Part of a small language model's weights: width 160, 8.2M parameters.
Each number is 500 + 25 x the weight over its row's rms, rounded and kept within 0 to 999. Layers, rows and columns count from 0. Numbers have three digits each. The size before them is the row's rms in percent of the matrix's.

# layer 11 MLP up, 640x160, rms 0.123, rows 216-303, columns 0-159
097:534478538489496523497521468469448486492519486499489502500472544488537466511508521507547534499523512484538513487460505538477498511509436463511469525528516503485472482497488501473485539528532527437469479550461515454478537493479505511493535502483505499508481453491483562479549507535483483527499503468488519503481493512469487510489471517507501448495494523504506503512487518538524463502506499510509499496466485493505559482484514547550486527498471503488532501470477549523488473509491480
099:537499481499499466459501475489514481518478456532498526481522526489465533482545477487478489530503543484531479504469469460493482513512484516535532447492509481485525524487521477451514487510485502514494506527510514463531508528483566474500522485504485516458515506499533499428509521475472499499500478495514540491476510544510525490484576511497470498480493479479504477511484512472521490502505511528510514496498488504563497474512483479530486452507508482487542505524505492523510439565484540
096:491485517482491486448489506502528509504488529530517485474514476484491489538533500546490514519479513507551479510552487481508480491497508467510475479489496487531534463481452491433486498537488544475480510526476530530494539491478537554499498478508464470471494488498481508505500506495525520540489459466533479523501513490530496474473518520485457524436498521505524510478452547518512461465509519511524505582479512517534527480537477512507480478498503496501518529495510487483507512515491451
104:511493490521449448492519507506427499489503501477486504453511544510516490499515491546491549481450563481530533535491491508510532478504462500554479483493528466542539501436450493511520501473491481496506483464459517482486476504510497526477514519515517511496485498505537464498511515511494504494496485491495523530502510547475512490514494477473472500468506500500478505507533528463500527449514488528485497542445492537477481521522499492516522516456471518481465515506484507529546513512538504
107:534498513526496511496452475478487494455494483512535474466483513517510506482456469458522497487511512499539527510524522502495481465507510532496489501490539464488492503486557509508505511524510474490494436502529498513509489513489544508527493506478546490514517488486521480469497529446459473436484491529524555533494497451555519485499516505488486496472477521477477464531515525514479424489554521510481518541506534526528505509475506495514505505451521516541491518467485475517523520513500503
098:491492515554485476491440452490513445473496530510484537437511489481488456479505496495525505532465523511509509493487441523531546494558535490502541490540549467531494478498459434471517457505499486479465471494498537523470512475485490488478484497513468500485511510535500488506496501466542516528492493538498513516478488501515527506514526500527461505493522498507476497549475523463511508494512509519507512527510518553511475454496484525487511487488487504495485508505496530540519478545485513
103:516437466487492464447467473455539524501520467517520496437541507502517502520505548485541507500500505528480519515462527466540469506497451494493493505505495486481518478487526489517484522489528498514501485487489521504510528489548505493524523484566439462510502481520498495527523530504496468479447507521542506502493500486519509506474473508488524465530458508533531531510489484492519451447480469436516514500510521488514507517483531510480530501501478521505473513488474528490485529523509529
105:512464512518497495477512485467478488522480444477500493515464445501517503494483454495512526551503516506503451522503484525550496502508522489525527481490481458522488486493507531461498499453496547484500495526528491480517478523510499518492537490502478500491508461535488558488515501498456476479484446455516509464499510475494458544485509484485495529538514528527481495549475505486513493503496508459522543543513487506477479506462565503470515498494488455508524522558550506481495499535502514
094:518529541532487507547461487518475507484523511502534500473501491498486433498500536471527467534430488502549486502489513507474481460521478489498527468503522531471512540498515500494495505454509538506495519487476453462473466498471518503503498527502522486465460528461502495470525532543534548479517483444515472499464504531487493522502453533517484519523509506525525531482505510504505539444516512485510497531488506543539525484477498507484503510496456486523478499484506499532499455498496523
090:479528552486479495469484518489464480523538464492534506509518495502508493497510512551513518486492493467472539528497471494523471522524481510515475463552490508515560522503532504478472503544471462461479455520502484477522496489539525437510469495536492478490499487515495515443496521477497528539520525492508523500535474472519473516521471517466505493459441518525498500501500541519468494513496586515508461506490514477496476483523480512508455506484518527510506484508507476500510499487533540
107:517481500476465511522465442513484513489469510496535493499482469538473474464467469522480509529454513486517520459538514502508486514539545476531475500540534492446512493552520484510509499522546516437472491525522505466511480512525533476474505510491544486520524473494496532495526546508502535511494492459537533495471499470542495461511518468497543482446520529502475482509496508493510441522493496511506521493481491523514535472491494464489482503486497502482511471505506538465511534524523486
100:510483492496485495468489506497479501526497500474504516520523464496516506499528481519541500495456499547461497524501496464520506491501511499523440494463487460473517518507507506461510469518493530507488473510461543519492554498465520544516472485484516467492543462477517475490564531457510492507481506508526513499495540490498528484529505441487523474455515515485517506450510541501514489502504476471489492535459496535471521502550508506503551502506493571497458492485493535489468497509512437
094:507507488488503532466502502442503467480511472501483489511506520521498478468478509481541526506507542508516483527498536525527504572508521528525540491507496511493541549538497494496502514515516473488470482504497478516533493487497491508504514509546506457476493482509477479508500557486512489498499437485512513499475472494469486493476489459484513470478459492517463543531526514518421451496525477507493550505543485511496506460525513497550485471480512527488455484528484476533492468522545475
119:507521520505513455501478457540494496526459498492484518403473482506493457510482554488547535477507509475487519514505472497486523544504514494496501500490481522525539489528497553490507496487496513513477483513507488496479534485490505534444527505520453488499467511548545483453474516561498530479470499490537476485480461482500519520492551500505505502479484561498498508494497466480519486518515475473499503508480522479534506539492487533498486514474498497478472507515564482510495469511508467
099:497473483506494473468501514495508509500506484494509510498507492526535512536515493483459535478507553522474481539499519467486489468519470468540499448494453487492470507503488482452509511475530549512508530496493485471489488471507554498525468495551500479470483528520469525508495503543484521497451485554453523485526529523467465511518508472507557455504548510481505512468514471508511463505549500473469511517476547523507526514470528464501535517469491521499470511505538468490504472508507480
090:484527521503484535515500481488496482550523508466495491457515455518516516486459524511488513516499490529519512523488502515503486472532521484497465500560499510459498510463507550494501537497497540477495457502496484503516476555527516451466486519473522485565545496473490512467521515477497539504501441468504498500488519499490505518502456478503485534466457523506505479483536527512474458463459547490506504511532536565514484496483490528473504527461506483494469481512512526496505504495524451
100:518484472515502453522537491507521516468506434557486511474528456484510512539507451497503467544558491530537509481506488488494482512510498490481462484523482527481481489532501537472518485510505449506500508502514486491476494487481492474509515559481474507526534520511500539473474526543534491443448487513524520503491486523454475485506533484528475497512541481542459506477487483518529521499532526508505503492507484443528486511509534519472474487502476455551476517490510510490499487515488483
101:514505496491530501505499493476489452482468497495470509499473464498540485478508476477525532510485488502515558481532499492536503478529476510476487458501484511486516504452487512494532481503474525501465470515520516499501539495509519592480512457529503474498496472487548533477526488506528516488511495476515497490461494538500565552472582468501499488566527502480503508528478489494498492528502486496515512532474506504490480496521494520548490507473429522458518515511512476511507496506533515
100:497499523496508502517508465512492506500518460537479490465473487542528502488505499558515441532517487518521509481489494490460509535511507548523532512481505431519475522497530516510516440489530451514495515523448529527475505507487507549477489518505473514511481501518515523481508486520478464491439506510502509496495451509510474513479472477527486526475526528512489497519498473460464524496500501505502484518469474472544508478528579544538511498485463518495511505526536476499504481512516451
099:511469493530490498502465485487483491495500510478513448496521508539556500464509535493541497506483547475516518543488511496506520499551484458509482483537501496495500462443490476497494480498499560454517483525534529459531488483524530506481505487550546518504510500522515489471474493453476495507469525484484498500513541480495498510519464474465505499494444535521494465509496497498528475530521490485489529528493503557458509500516508489529522492534477459445510474522516517512439463489510506
099:507487505502485405453516480528512513539470467476528517471488505496502530483522519532485530511502524501494494511535502481521515500502483483522531455527477510499482510520468452522509532508492575506495442509447493511512468517537486539463529554511483504493511471498483524479535499487451499498464469530470461491497497499485479517507513496483471506503510532520506503500489490522516442487528475494497516495532477542514533502495477455525536528504494482475443503512484478538482500522492517
100:503509476464514465475486520487478464521507473546460492530508473507570514475506508506498487481518514538531522466476522488502525534539457473537528455521534514480501485447512499481543457489467510527477524517453500479432537468494528516482526528525497499458475524494502497475495511511464532470509478470464479489535508506486463507463495510456474515485485504517482523502487493518522503480507510538509466496468530475548509520509489497528520520517481497539482546483520504513526521536499494
108:487521487489512471490462491476426536530498515550455483519498495469521490523535488455481520504497527485500545518528480458502496512541509476508477489511565463497481551467495482502522486553493484502497489513500545490442530508502521520496539489531491497519516538539495513465501508474524499500479461494511503535496501480481517497479532489476496505464481488494499482474501504501520463515479523533487513480483473490553466471508521548490505483534478547503547490477436499531496490534505485
104:529490556489480478482494462473498566504454495507457491504480511473516473515457511455483542538533511468538503522480488504500498486498478463511521455530499513558506480455518501476531455491505431516502455509516513473511497512501493539513494530480474464518506525532493522463496479537497498468467514519527531522503518447505477503492508529549502502500511498513462476532471465486479457517454490498539517491504490526511498499486490517521528523516489514516538523521542475494497492523487518
104:501524474486520488506454469461478501501483476481473480509507517504496477540503533500487525526533551508472517509505506501471507494507476481529468499583483451533454502485482521451512531488487461481507513525474510486496528504489523520511536536529521485474507483525513517482519499482458514476481458509520538499496489468482480517489494476463508468526508487531469549461486504528517512500474481473446491557496549491537498489488551522495558503487493495504493523515516494478575502494501498
116:512537495468482520499479470464486503511476533540499474523509488508510493509507465478487534467520527496548537495481472461528516498518469495529495491491488488514546462469474535421511495480507477548494482514462503488438521520507509468499493500539522450466469508522509546504490518482508508522509476488487520537496516443497471501506494516515509488504467509497470520514501483479504510475542488463457479499502513530498505489527512549553518487515423502493539471536513503496502498543532496
099:515479546481498542531480519451485499555466500519513504507518537509560474512474515466443531467491504475487504495453481499518517501511489491505510449480480461522494491440539524503489479491515513526492485517512526466501485508484470569535536486491503493472495474485492497476501503466502527477462473496523511536474504492509486474467483489481464538460516514494472495517548511498511507508511503510478524479530497488541481517481521507529508526487491459522529512479570508486527462515531545
101:525495539544510510509458484482458476522524452503504499490514491486503482532490531479514502509500470460520486517524457511476509501512526518462504465475483447469474518495513490501478476531477522465475489591516497491478495511481484526526495484510518505526536477509566543489525515484506521499500459534485520524501478500527453534495531468441502501456452508476511506523519517515540456514473530517519544502479508500522462489495475504519468492492480488516527519541523511479533478521496498
096:488461467527511494434469488467489494447518469521529502552477491489515540501531495518490502517516530486507532499513522484500535523515484499518468508480502481494496539526495488474456494517508508496516507531478444497486495525496527550479531487491530488497473495535469482476472560520473513494478473527481516510529499483541484525521459450444498460492498499501469496520511461513484482521541449540522507463467477515509505520534515462511545513476520504527528518470504543465497500512514489
098:529476474470500515515475477486501545487488456520528462466532537531508489501461479476519509559479565512539504469462536472525527509494512499487504483517517510475555483506486494530497463521548471517509502498476513475501476491494491490482488517509509519536526464494489496469544571483511533451497478510500486485461482492512514506490467489552468546508502471514522521514488501481480500482498490472522538465482479519490473526467512527511510467461485449519504494471485493514508496518549459
109:519477484506487481492466483515495505549490495508455504475468502509517493553502489506518495522492518497483502511520495494544526488523471450515534510474488531507482479543503509516475446488507490461467535490482482492479488491488541516512512510529500492532486453470539503518502520506509493538508447510493472440521507454476529486551542527511498505510496497532472516492457488476542507438500463501518508553459496467509523501446526461530538505503500505474534528477492482545479483530512468
105:510481499508497513503507464497469528477537496478504499532500511508560489495541467453481480491504507507511502525465495441472487505507488510541469514505501490492508479531517518449497491474497484512498457502504564501530504493484503520574477510522489474471504507487465547457534509495497525464500454495468553526499524496481536510510524446515492506419522490491497479489499498504506474503538473520477500497471480512502463536524510534568483508491494536496502495501463499525503469548502473
101:516530475501464466494482490509524531505463511500470516465538451530501521503517468496509546495494530505512529483516499479488569521512531504491509475478502523493513501479500410507521497470493499501507522474533488530501496528482545495479511487495495520489508440532492468532461540466489463507471479490471492477492512494483506499554557513535524472524483503554511489465506523497505478465528497498466504514510488532557496498495522480495513519452523503491472480481522448511488490532541475
093:511536469490501476503473500516449523480497504523474521485486455500510508527482486484465452504505559529508485467535497494498500538505477520459512505522541505503524489518530515519457417552488513475492475524485493495492515497503525487525501525524536505528533486552513482501512512516524505455507530476531494527499521480461535504481527479509466471534500514516427541524463493481516493507488468514469491508487462503490462554492487483519504510455502509532497504498498471442519467491483493
111:549533536503502530514505472523501504466470492527485511484496509493529481521471517482517538558504488450527513479505517486507496469500498537505482466467461533530527528493518499474460481438481510505467494538471446560482505557521509477499529526509483478516516488495528480497505542510528453499536513452470482512469543486537459506482456455508508463534522488509480523509492544506483492494487499489490501525469493507512485515488500527496505486453486523500492531476506458479483477493539502
100:512452528501486501500488472503527507526488536525514492450435539513505498505487525517488519498452529488497475550489534492527528561503458475544503510482529511501518505520488492487512449476471517521472470516526524484553509492527494526522522475536467487498509494530481513480517497504469477528464449529499470497479534513470539549458505491520487489497471540495498497530484477532511511511504486457501511510504510510461511514499551517457514488478483463474474556458517492500485501542510494
101:525525485554496503481504506504473493472505484497486504465478464483519481553527510474523501526492501540541530517476474471540473479470516487525496477460477510457513506506494498483533503470519492491499526505518494502439504489481504549449527476471576478505493538510502517482563501532471478461462466512484523506504481493480508550462530496488492498526528514538480505480487454519504524524519466496478542521467536487497504447520512514495528500518467510487511497491533475483539496523472476
102:522518490524508513485437499530513536469484475535521468471504481472499492514477529505520529459527480494484525470481495500489494493499484482497475492500501462481505500492503463508564524499472489441488467538534489459553484549497508539476540521473525538489477500519563499454491510491467473460498463506497521521480496513508498490498492496502501540516472475490491492494449459472550483494544500523549497527503515543456491493501506551512504499511485525491526510512530484467531524525499468
129:507500473498497506469467480451481492504497503532475502499509501504502522500506466469543509489461497505530494500484521487549509502490494494541508452519523444526507501459540501455511496492527526473476462529518505513478531537481499536532534507513449481504498503485539526482535521513506474499437489474511581492495500488501541498469509443451501476480528522511471494525496530481518500490529482477484490549504503523529470504482557487518509543515494479486469515481472506552498474528520488
098:517475496497499506499431522500509520460474449526533515537473487526497532529529533491500506572478476481497548457543520482489502529466468512505472505451463490517490518501444474465497512474473493491466482516524510539535471525538504519523532514541510477478515472513527476452469491492528514505485487519536537493462513506474540504534496504494479492525489490485514526530525536481515492473472483497508517510486530507493504484478523529479490471480473504468510520495548538482481475495534471
099:487486507496446505482449507531487487520481543498489576487491474539446501488554447494500503564509525486478461519508499468520475485534479473524513465527487462507487487498501494466543489537480498509464520499484480505493506513486522503524519488481487533491487501502508554453499510498481466447509480519520499485514493551500554479516545537467496500472493482493496507500481486514470497478552510511501553511541507538523469506496480526512489472510479516489488534490485481522506503488533458
093:510499456502518473494480477515465526543488460505491478491475486525458502540502535514490481488503518510496474529508510469458475497475509472507557508532516493491495500564480546496497486484532511495488505477505491485544469495500519508513542516502490439500430478472470517486528489538503489454513465487507518495496476517473474535475523476463527535532543535558485512447512490522489535558526517452478510528535489502468503493524510504496500476484479518525479523506529501496511510515515472
096:492546525502502504525460449499474557522467504469499485470500492472533484507490524492507504486449499509472474503535526515518471459498507499498504459519545516520519483470495534496475497481513490469460527526494511510517499515506486516509536502538540513514487505530530494483485539523542472467491474443545481518501501513525513537514524465529519483517495561440506508533493509519468467504488481495530518506503469510488467473515496476528492498469504520472502483467542487578456504489484468
102:516456516511529496526472483506443510525479470464470533462500484530525467489471517501510491495451491515519518529539515452537494502513534410500508504530505488487538491462547534505467490493505512439521487529514525495480507548487492541500513492488494489539523506513467523487552499534464515498502521486468521487519467473476518496507467464510503492507514510519500462454501490499501497483456525509485522464487547533465493494536488545523498493490487521487513488530475476505474493537496488
095:511509509498475442553479501506466546496546488489541506489489517502494478548485458433486506523478485519475495521518475508520499493489509498550487464490543518527503469523529517453489504500534493454492461491488526499497480535474510520518517467487542492474512491512522498486526495513523523466522514525520503510463502491483485510520495484522462430469473499501511523434506520510469492500491481540499531458486500518488478527536474499508515507503477507525551483533439459536493487494467498
107:517467498501509504493519475507525524516474467536526501513507487527559491496523438478500471508480566543540534483521456511494509492520506508475500494478475528529554502488494482503518496478511504525497456478449515495535490464466515530480505482516480491494503467519524463523504516511487510478474456458481474543503484494485512459481513526516494475447466495512499501497494504493512516531480512449479512538450518506505494525508570519471460485470452488521536528516525489470510494537518499
097:483443506508486487518449498462475491471496490541502487500526536501496470500520456511523523503538531514537481520534511447493451501570499441488488502496525473521507501453509501472499526491541504519493479511474514485510505530507469533410529528529543532495508488497477495520506535475490496491502498513488491537499498524485504457510512499514473511466475468496496446495490514545508465463496511519494495483493526493512510466504459559521502508485452486529490505503484474529515515538505502
100:529507488549495468499496517441495479491525498505469529484498502504486513511474516515496479539481520510489501501517520510475527526506522504494514506502526491475512500456509550484503493508529454477481468537474516490505499464449503523501520509526534442468484529500483523495483491521501465515530494529519499541507540456516498481536521468507542486517465528481417538459500503470485486494539526489497461544475492497512481499535533481550532511509464499475434521513476472491499460524524499
104:495527519504434500489486464482468513524485516509491489522495514508515494526482491474531490518468515500501485508498503486498518531526429516527516489532506514501489492502523506455507499504488508506485478506485512463411537500531516440465520505489539467471495519526517486483497521477487488480498508508497535506497537502492524483485543531461506457449510519497498472492522506493531512481499485473466468504514518528496530562512532465562529494506456523494511490493539493545493421532495499
098:507511549511497484504501499488489523549536451505493544515526499498503502507477457558485509497547579514524504509527498465468482513515492469491488449449513467499532445472508514504495505465535488474475513494468556487494499507477521503512515520539478481513547502504524509516518497449462509520462491452502509464510493478540506509517504496505472462507511469508501466507482496455476491444505494528527482496464495513501501546524503542525504512464502519518528511498495469502490502491513554
107:527493475486480466482466512525500533527495521502477490489545449501524461495512503501533491476486492502502539501496533488453520520501502501539501474470541472485548460446535460490534521492485480488500489498446528509519468528481529480504479474486491507493497510517509474487514501502519484478479521494502511556512498462513559493515518531508490483511478519514518498495535521468563519488537527469471498526465484558510484488500491512555503482472454506504533492532429458502499467505483487
101:499480507495543497500479508474457540428479504492514512504501477487491534479498458495507460486502505493498504538581485496562473464514509448516507504490549493482533555490514534501501504494520506464476463532495488485458527491478484520466497496572497477547496477504480498492494535494481520501512511463506517521524487456491510506480513468517526486488502501490486491517466529504480516487505511505510519493492463480487473498510472508470474563472505580510492526510483518490484500480547519
096:512491515513464500497458499501494472510524511488521542528518496492528505499535440503477470509520516524530515469513460517466502507507487461561492512464460510448520507479523475470522466499491513521495502545497536484443533513520485513472525553505490506479514513475475477504528499480457487479494472498485536496510522423500467536514502477503485490515539513513477536535479510475496528502504477527454505497497522533458500522501519466526522538510464498500462501490469436538502507508478514
100:492503503496526504482507507523510499455470484503522510495495525538516460447480503470535514452479463459493510459511496494499491503514457461538541469547478482509522502518485509527486483522540565485494481521462532559491494507471485487538511498552485481521483495490475489470542525495509557500429496463531471484488484495461539542476521506526507502500495544464500520510542498493496454512517511513514494542469530514507509494507499472543510509469478513497520502503486492493483457487498526
095:484519503540489522542454490461475471492485443517490540497502465547499503533482511489514482492461494474508522544533491481480496488533497460566491501509490494509473514473481519480495525496497493520512495483501507470523514521465527512514529477492493498457502523478518544509495519553456519479484489519500508490518504458527452510517527486458538475474492490492530481512490511503491531534562494484505475484501431486557505488540519506471505506457472558528458497481510473501496525516521491
100:502488509534464483473490471492515510512486511511488485498495530493504485513496512479520504485545504446526543532514480470493439487539488499488426504532503444482487484478496486469480516517506492461509464536493485469501493559535527528517490523493498509509505515521527582493502493473479529481493486502488538541538444456478465517489472480460499524515508471473491488503447509483494474526512487492493535530496557529536503507516477510553487511509487516525537524483486477519504491489490485
094:529518570510474522468504454475504523472486526491487501558525503470533487495535502478487511458527555463495487486443480483505546491476450452513486475485546509451553487522523479490532518496471510497506462544471527530535479501486474507533507442496523487508494502530530505441504495515469520489505506455492503506506533490507485465502520498493491496492507521503494490505462512473455489514531511500472514509531497530484483528513455488523494516509485540511502486475520492514454507516500522
095:509480490498472500519479457516472538493483477462517547468473530489475478456444494513532480481509484483462517485545526486535536507519473507450483518498506533534461548536511483536474461528533447488478481517476507533497491512504507498542498520466499471529493481492504464469472512538530504503492496511530502536455483488526492511486518526540524480478489508512464549499523523477491490502464561483521502487536499486493528539467471516487481498501513479497512505487490529459489498528540527
099:486501486524512511485505457472511489495524502483527497490486500512512502522484505477492460467459476459488493492544458475517513485471512474489505497540513489504553519503480489524497497484472484500503506517495495512518497532464522531556541449552493497504485490526500526496478497527513509454457464496549536526510449487476472513488515478469534500493472519503496549502520471512540452533502474479479515502477494545482514510474515525549589486493496508488514492514509516472521506544508566
099:500475453497475477483474496546504503533487530476479473485510490494486547528515485474508494502476544488486527530540525473490518480528445505464550483508503501486498505554454525492570469485519487492498500481505515551430500488495471498521492485517504482505465509488551526500514513485528504486480457486498513479503518469524532543511513491498522491464543499534509526494513533474514514466498471489483503490488506519525534503500474530497499543480502510565495474485521518460488492548486444
107:501508551472491472516478471519475504466489512498496545512506505486519535505474469479505488500466543473495567499510454503500551502517472479484493463499531465456501486520530519468507491494533515504510461518474539518428513494525547489501471485535500465508493480504513553469510470494502471435483496514495501506500476513522481523482503495471505476466503525520498546544500496488522473464517506486473478488474472486552500517514516509494501542517486490559515515523500500527507474510533561
097:520457519472474508514474477530503504483497485538511514494484525506485507494464522465514494494524489524494507488496518460504504497506494512534485484524493515478478480483501534528520498506523510427497513539496513500489516525518538525532546495517508514494498530508579518531474507464466485450504467482470505483497525480515483488505445521472484444465511513445485522552475485525482453512494542514465498509523512558524554526458512513515516494434487490506476539510480490484486489512489528
085:526497469487487486468484466435488510502505482490534496509506482476492491601516513517451537510492476561521453512489488437496434544514500524518495507507530510497480524498505497480488528517492502502455515489505537439548503506534491505485495514524497484488529515514462503506505516485494483495471512510543529532468502459485479462506529517503514499511541511486483511493485504523473504520515479517450511527507481517482507511552493507487503462467503506470469545522500534494544489512508488
111:527504526428530494480450500497519568498478488499486477465474507517494482480515506487459486494494556482476503500491501441502485480504485518510471454467502479517523492540499506505498546487504491493462457535513487525498534551489492525514507505497470510498455511493579529483504514495507461513505489493512482490484486477518537481491545477525481526472525505520484474480468506463454497488502496511509549526488547537541463501505502540546487506518502491450522501526508500537495490509531496
104:530510487461482495455471482522479555497475516499505501536453519484545498516504475448464493512489526496485478506528513492507526509488448513521497467486558492538509459492487494478543464518503492443493494494463512549484527502531510516500521504503506436472491499503479518513507537487500527504494494458513527514512457478517468503503548522494497497480492477491508487478568509480481464480491521513516515505490544524526526509487500475531484486467479500570514497468458511464519446486503516
089:535483496482517473537487495498507559486492507492525518482502510530511499497509513483477487516526533530502465527553507499482537515497515487553516503505527469508458472510519507487509500533526457512489530525542494498449517504510485567505487506479464449524491504493487501463523497476463539451500506459539463494490520518527496481474493518487451504514502519521425528465494502513491523500494498447489484501490482496467519529504504516475463483538456523492475510479473450530482497532550485
107:513493541492502509484518477476501525499476478483513505473496455518562439530460529469517464483466554521478539490500508489502559514521485483502538507492483534485528501474444505510481490483464507514505502542524481485507492474495494497521494512484538499504510474508563523516555500517482499482494487478511513490474489517461461500507545494532495490514490527534490534493489486460479520512494473482521518482486492499467509509478507519478514497489453438503499464525553500510437537538486541
103:525512536504480509512518509504461542495497525491476487480484502517482499530478487493555469508525468534527540503481512518481489473486483478533490496521467477497444490486495526446544519478540443545434482517512513476525509519469501509497494481469480469535508529510524487454514519536482487449481507499505498482475497505524462512507517464506482541511541532511520489497495491524516493556523516529529471498465472526501499485475486465552508484498446551512476534530480503487517468507495507
101:531492505507474492470504485485435473500462472514473486518497491487555522495521527516522510517493517505476514529472502495452509489473498513491485505484511465488493503502507484503548448532523514496454497518470511524479514489497458509505504532472491502522480513506493491479490509456472512536507511529483502501494488476540482463545551480546473536508533489515515509495487505494455546501549457498525464560474472501522504483548490501477507484489472482553432544530536492545488510514498528
106:533519502527485471456511522504497531502498468538471498470526466521485478515485435482488514502502501526530493508462477449501489527494517510522528485520514467422492522516534522463549524477506483507470496544493521513523540509473495511473524527468536525500487460493531553490544503535507498476516517484534530496468534485492551514531534507489505480497446527493496478503495517487524495498482504488437481494488509507516526455511547472518518459511492514481502513487474481514471463524507482
103:540522487536512493535492483519494558490445531479536484443468504509499481513508507463504511462489502504484548527503517519524492495528462444497476495545552524484532475508534508540479474437494482491504473489494455511505468514512537516491506515514475477492451498536486522483516513464499512508480487489505541509475490422506527500500496485542493476509519548499479523505476486483506470473521479511502491529516498529495471488476521448495516495483506475455462501510491493496511490532555497
100:514513477512508504498501510516418523524443543524503541465470490550438544514500535489483480479507523502489497496523471522490529489541482505520514467513513449442480471510496501473488503476499521501475498499472522509481499504463519503497528514493506504512478498463507517507501507512493512509470486452521529460502475488497484556494527493464512487525529509507490510503514474501492524482541510517461472482488499468537512499507526491520487498457472575506492555520505450520549528476505536
103:492490496517481480501463495496501518517457461495521474484542506504514503534530479485490510488492517488496523533455502505494496495487475494500531493520497492484509534477470424498504465503510521481485496511511496484532496512476536529527499520523535487508476511502553495505481534489534501513484455516490527547503511507489505492532441547521450487462467489505482540452456443467482457468523517446513496552556533506529491488497521509517508496499470502513537503544487526515531471552480499
098:501506537509468478505500510498497493489501443510528482473508513490492502505474493449482496500526425490458515509520463512490527501525518517526533477490488538502530479484526492491511460494519471494503518489488501510502509504450531429480518539514488476507478492481482504487507498551521496462498502547512510479465493489488540510523557469504491461522510498538511545495465433492518525533505514482495520516552487499473489558467481494492522470481469509536437542468527482507498491518490492
106:545518503567492474486489464440444483487469466514493499467494462522501520478491509468497493543499477500511493488513458511484515487530507500512527465514462524462461547502506503555516515501534477509513468527477466495512491499482487479512513494487554516468435482502497484516525516511505499498494452518458549507496477484453469487521465491478500477502526528503484511507504493521569490525548505479511492502489504506527533449512510505516512519523473469520505528516501503482503472563511484
101:517525469507524453500490513489483553513488472455520499489504475497541487512508515523499470474493468516548523489499531486460506493511443512525497463493548486506487487518529472520520481456532472487514477473494522528510482507473509480498480498537478452533504487512528506475509537503516508521453526457515469541495470513524464500533516446520488481527536481559476522481479514531452476495478476460535510505497501476490475549517488483495511509468470511549534483495508502528470478476475532
106:519455503513435499494502473502492512543510480530465532476491540494518517505472506515488529500504507527557558507480475516507493525507477486520514534485479484503463498475518461471466459499493499476474511486499504479520493550491484549520524519486490489469484430505553466465532517508472481502472475485516534517494458503512529493492497513487520445507541506478504527508493495481503514466480466496530518515483498558496478531500483507497530499484524528512459499557480509497489524494521573
099:531519549554511525446493503456507490516494502486466505474466533531478484474468525533516496500499509478517464535485471474507494502518489484522510465514480494513513443435492491449548452476482532485490518518498575496537537544517479541510512497478517479469483477485558503494503496549498525510490507504473547472483470479510511486497522504479465502486486495497523494481493508491481497534511521495488479517505537516490538519505526483495518531514454519485504546492529481527473463477497514
097:490503514551467492503501478489480465520508459533490529531495492571535504497491541531545519484483471475475489508497527494513496508505481446467474529547483479518501522474486451491501496487502524487510501527466509476535499530501510502493489515518536488477478507524515516483483520520451536490486488478525571501518518516501479537477445523520505498497488505471445490539498457493483475450433485482482520499506478469561489508490538488507493496484497490510501556490482477499525528480532491
097:544527516499488503474515515497448517513529493475475488470478487477483489493498486456533467519499538498463519527526527480502487530548497451487498498460512453517488466495493496515509460441504494475488490510491565510517504495486499503514469478527535471485502514485510542509484496552477458483490524504520519505517480499478542487476508514491515532522500545500482475495511532469497489513507505463516534577466516501485493455461525490473465491505496521522525542520533552486526455494463474
110:531512467506502498477471479461500502464439510492487509466487523551479500549481526496471531454505532490530529496506502502558460473519510426491495497470503475463511497481507484494528478496466538514492500503493487492514493473492503530515519501523515453477440503504569509507521495482506530496456461504534526520499511532514529512481485486505531504511512498476500518492482544492469493469525445493502476521520520519532510481509496508527519519459469496501508535516557498535508481512554467
100:516515509491475521485512468476518513481534500544528530496491491494471487499484498489487508535455520524506512496550482474506467476535503471464453479485511471483527497532499509500465541483487489486521489524490517515513508550537542510510510494513523483475514436508485503473510562512529527509471443467491505475519456501501480487527494521530510497449530499489517489518479480497444480485448518509500508495480533513541534444516530492493516472520475460504520490547492528495473504511550444
092:500467522529481464523515505515514506484491461515501527493495493545513529484529505503543530490463533513507510483508500503519528526504452482505460462489485456519518515534500498488471514520501503482506507469433496522496480533515564517498525486554498451480497509558509558538500473497503501507488495522460497530511519473496511499464490475485545507488518475499498499474504504444488435480499499467496510483504491524457484472524475471522548544483524504531506538506548477504447506481488499
103:512492508540484464440510467491500502498540518526532504502475474463519458525491520479469514512503485493481490457498507498473503492529482523508528479539494483502485470509527527446586492491484483510476474541499525496471521497483503478534560473493463470514504517545518494485514511551527496471515512493493499502499483464512499469510526484512471511471483494518497533490506449523514458506503464509503488513513464531489500516535524538520497475533453527535474540474490467534475494564509484
101:507505467537458491530472467465433459473512462504519482508467480455511490500532503497481515488488539489543511509454512502469473514504463508501471471517489533487496502531503454491516468547504525503490466507486495489472490479505542479465507522500496513524502529526513491454524491490518513507506467469569505493513511485534466523530489489541495530481513493551494476476498463492479482521535510538488511506491524513549477506532480534481477545512485517473487523491499454496504469542516555
101:516504493519496479516498511469512537536473485521500559499521490475522475476521449466515471516471472517508545492507468491508510459468502489502580496467481464522551531532490480488502504494493538528493468525464494525471471510460477507496499498474495505511442489522526483465520504512527528467489522490514526464480519508466506513535531477496494509546502574510471517494552506482475538482526497461537509529462502508524493489518472517474531512470467502499498521476508473505474506498463505
098:512502500540486505442531453470485497499480525508508568508458499501493469471473485501514514493530533460466485439487501487531551466541489526517535483496546537490502478459508474499513452468451490516520469533471476498488480482534486501525526459482492488517475476532509518497505527523496495494490505471505562454514507485495509520493492516517501474492490527546466488523502514503485497526513519531505473493498500519538502505461548493534523490536446481477503503495481488538467534504522514
090:485494480507505541520478485508509489479469441504497538480481508547507498473494507508517517497531478491499515539517504442514522511529495491476469517523481454523492521504501495524484492497515509498516509502498477486530507556526533512465498486512526521512515513491515491499501523517460515472429414518480467547498472510524486508548461515528550487463468494541500509503483515481501447505527498468512486510495466482505499522492507505436481519456487442518458524492536508466485517538499501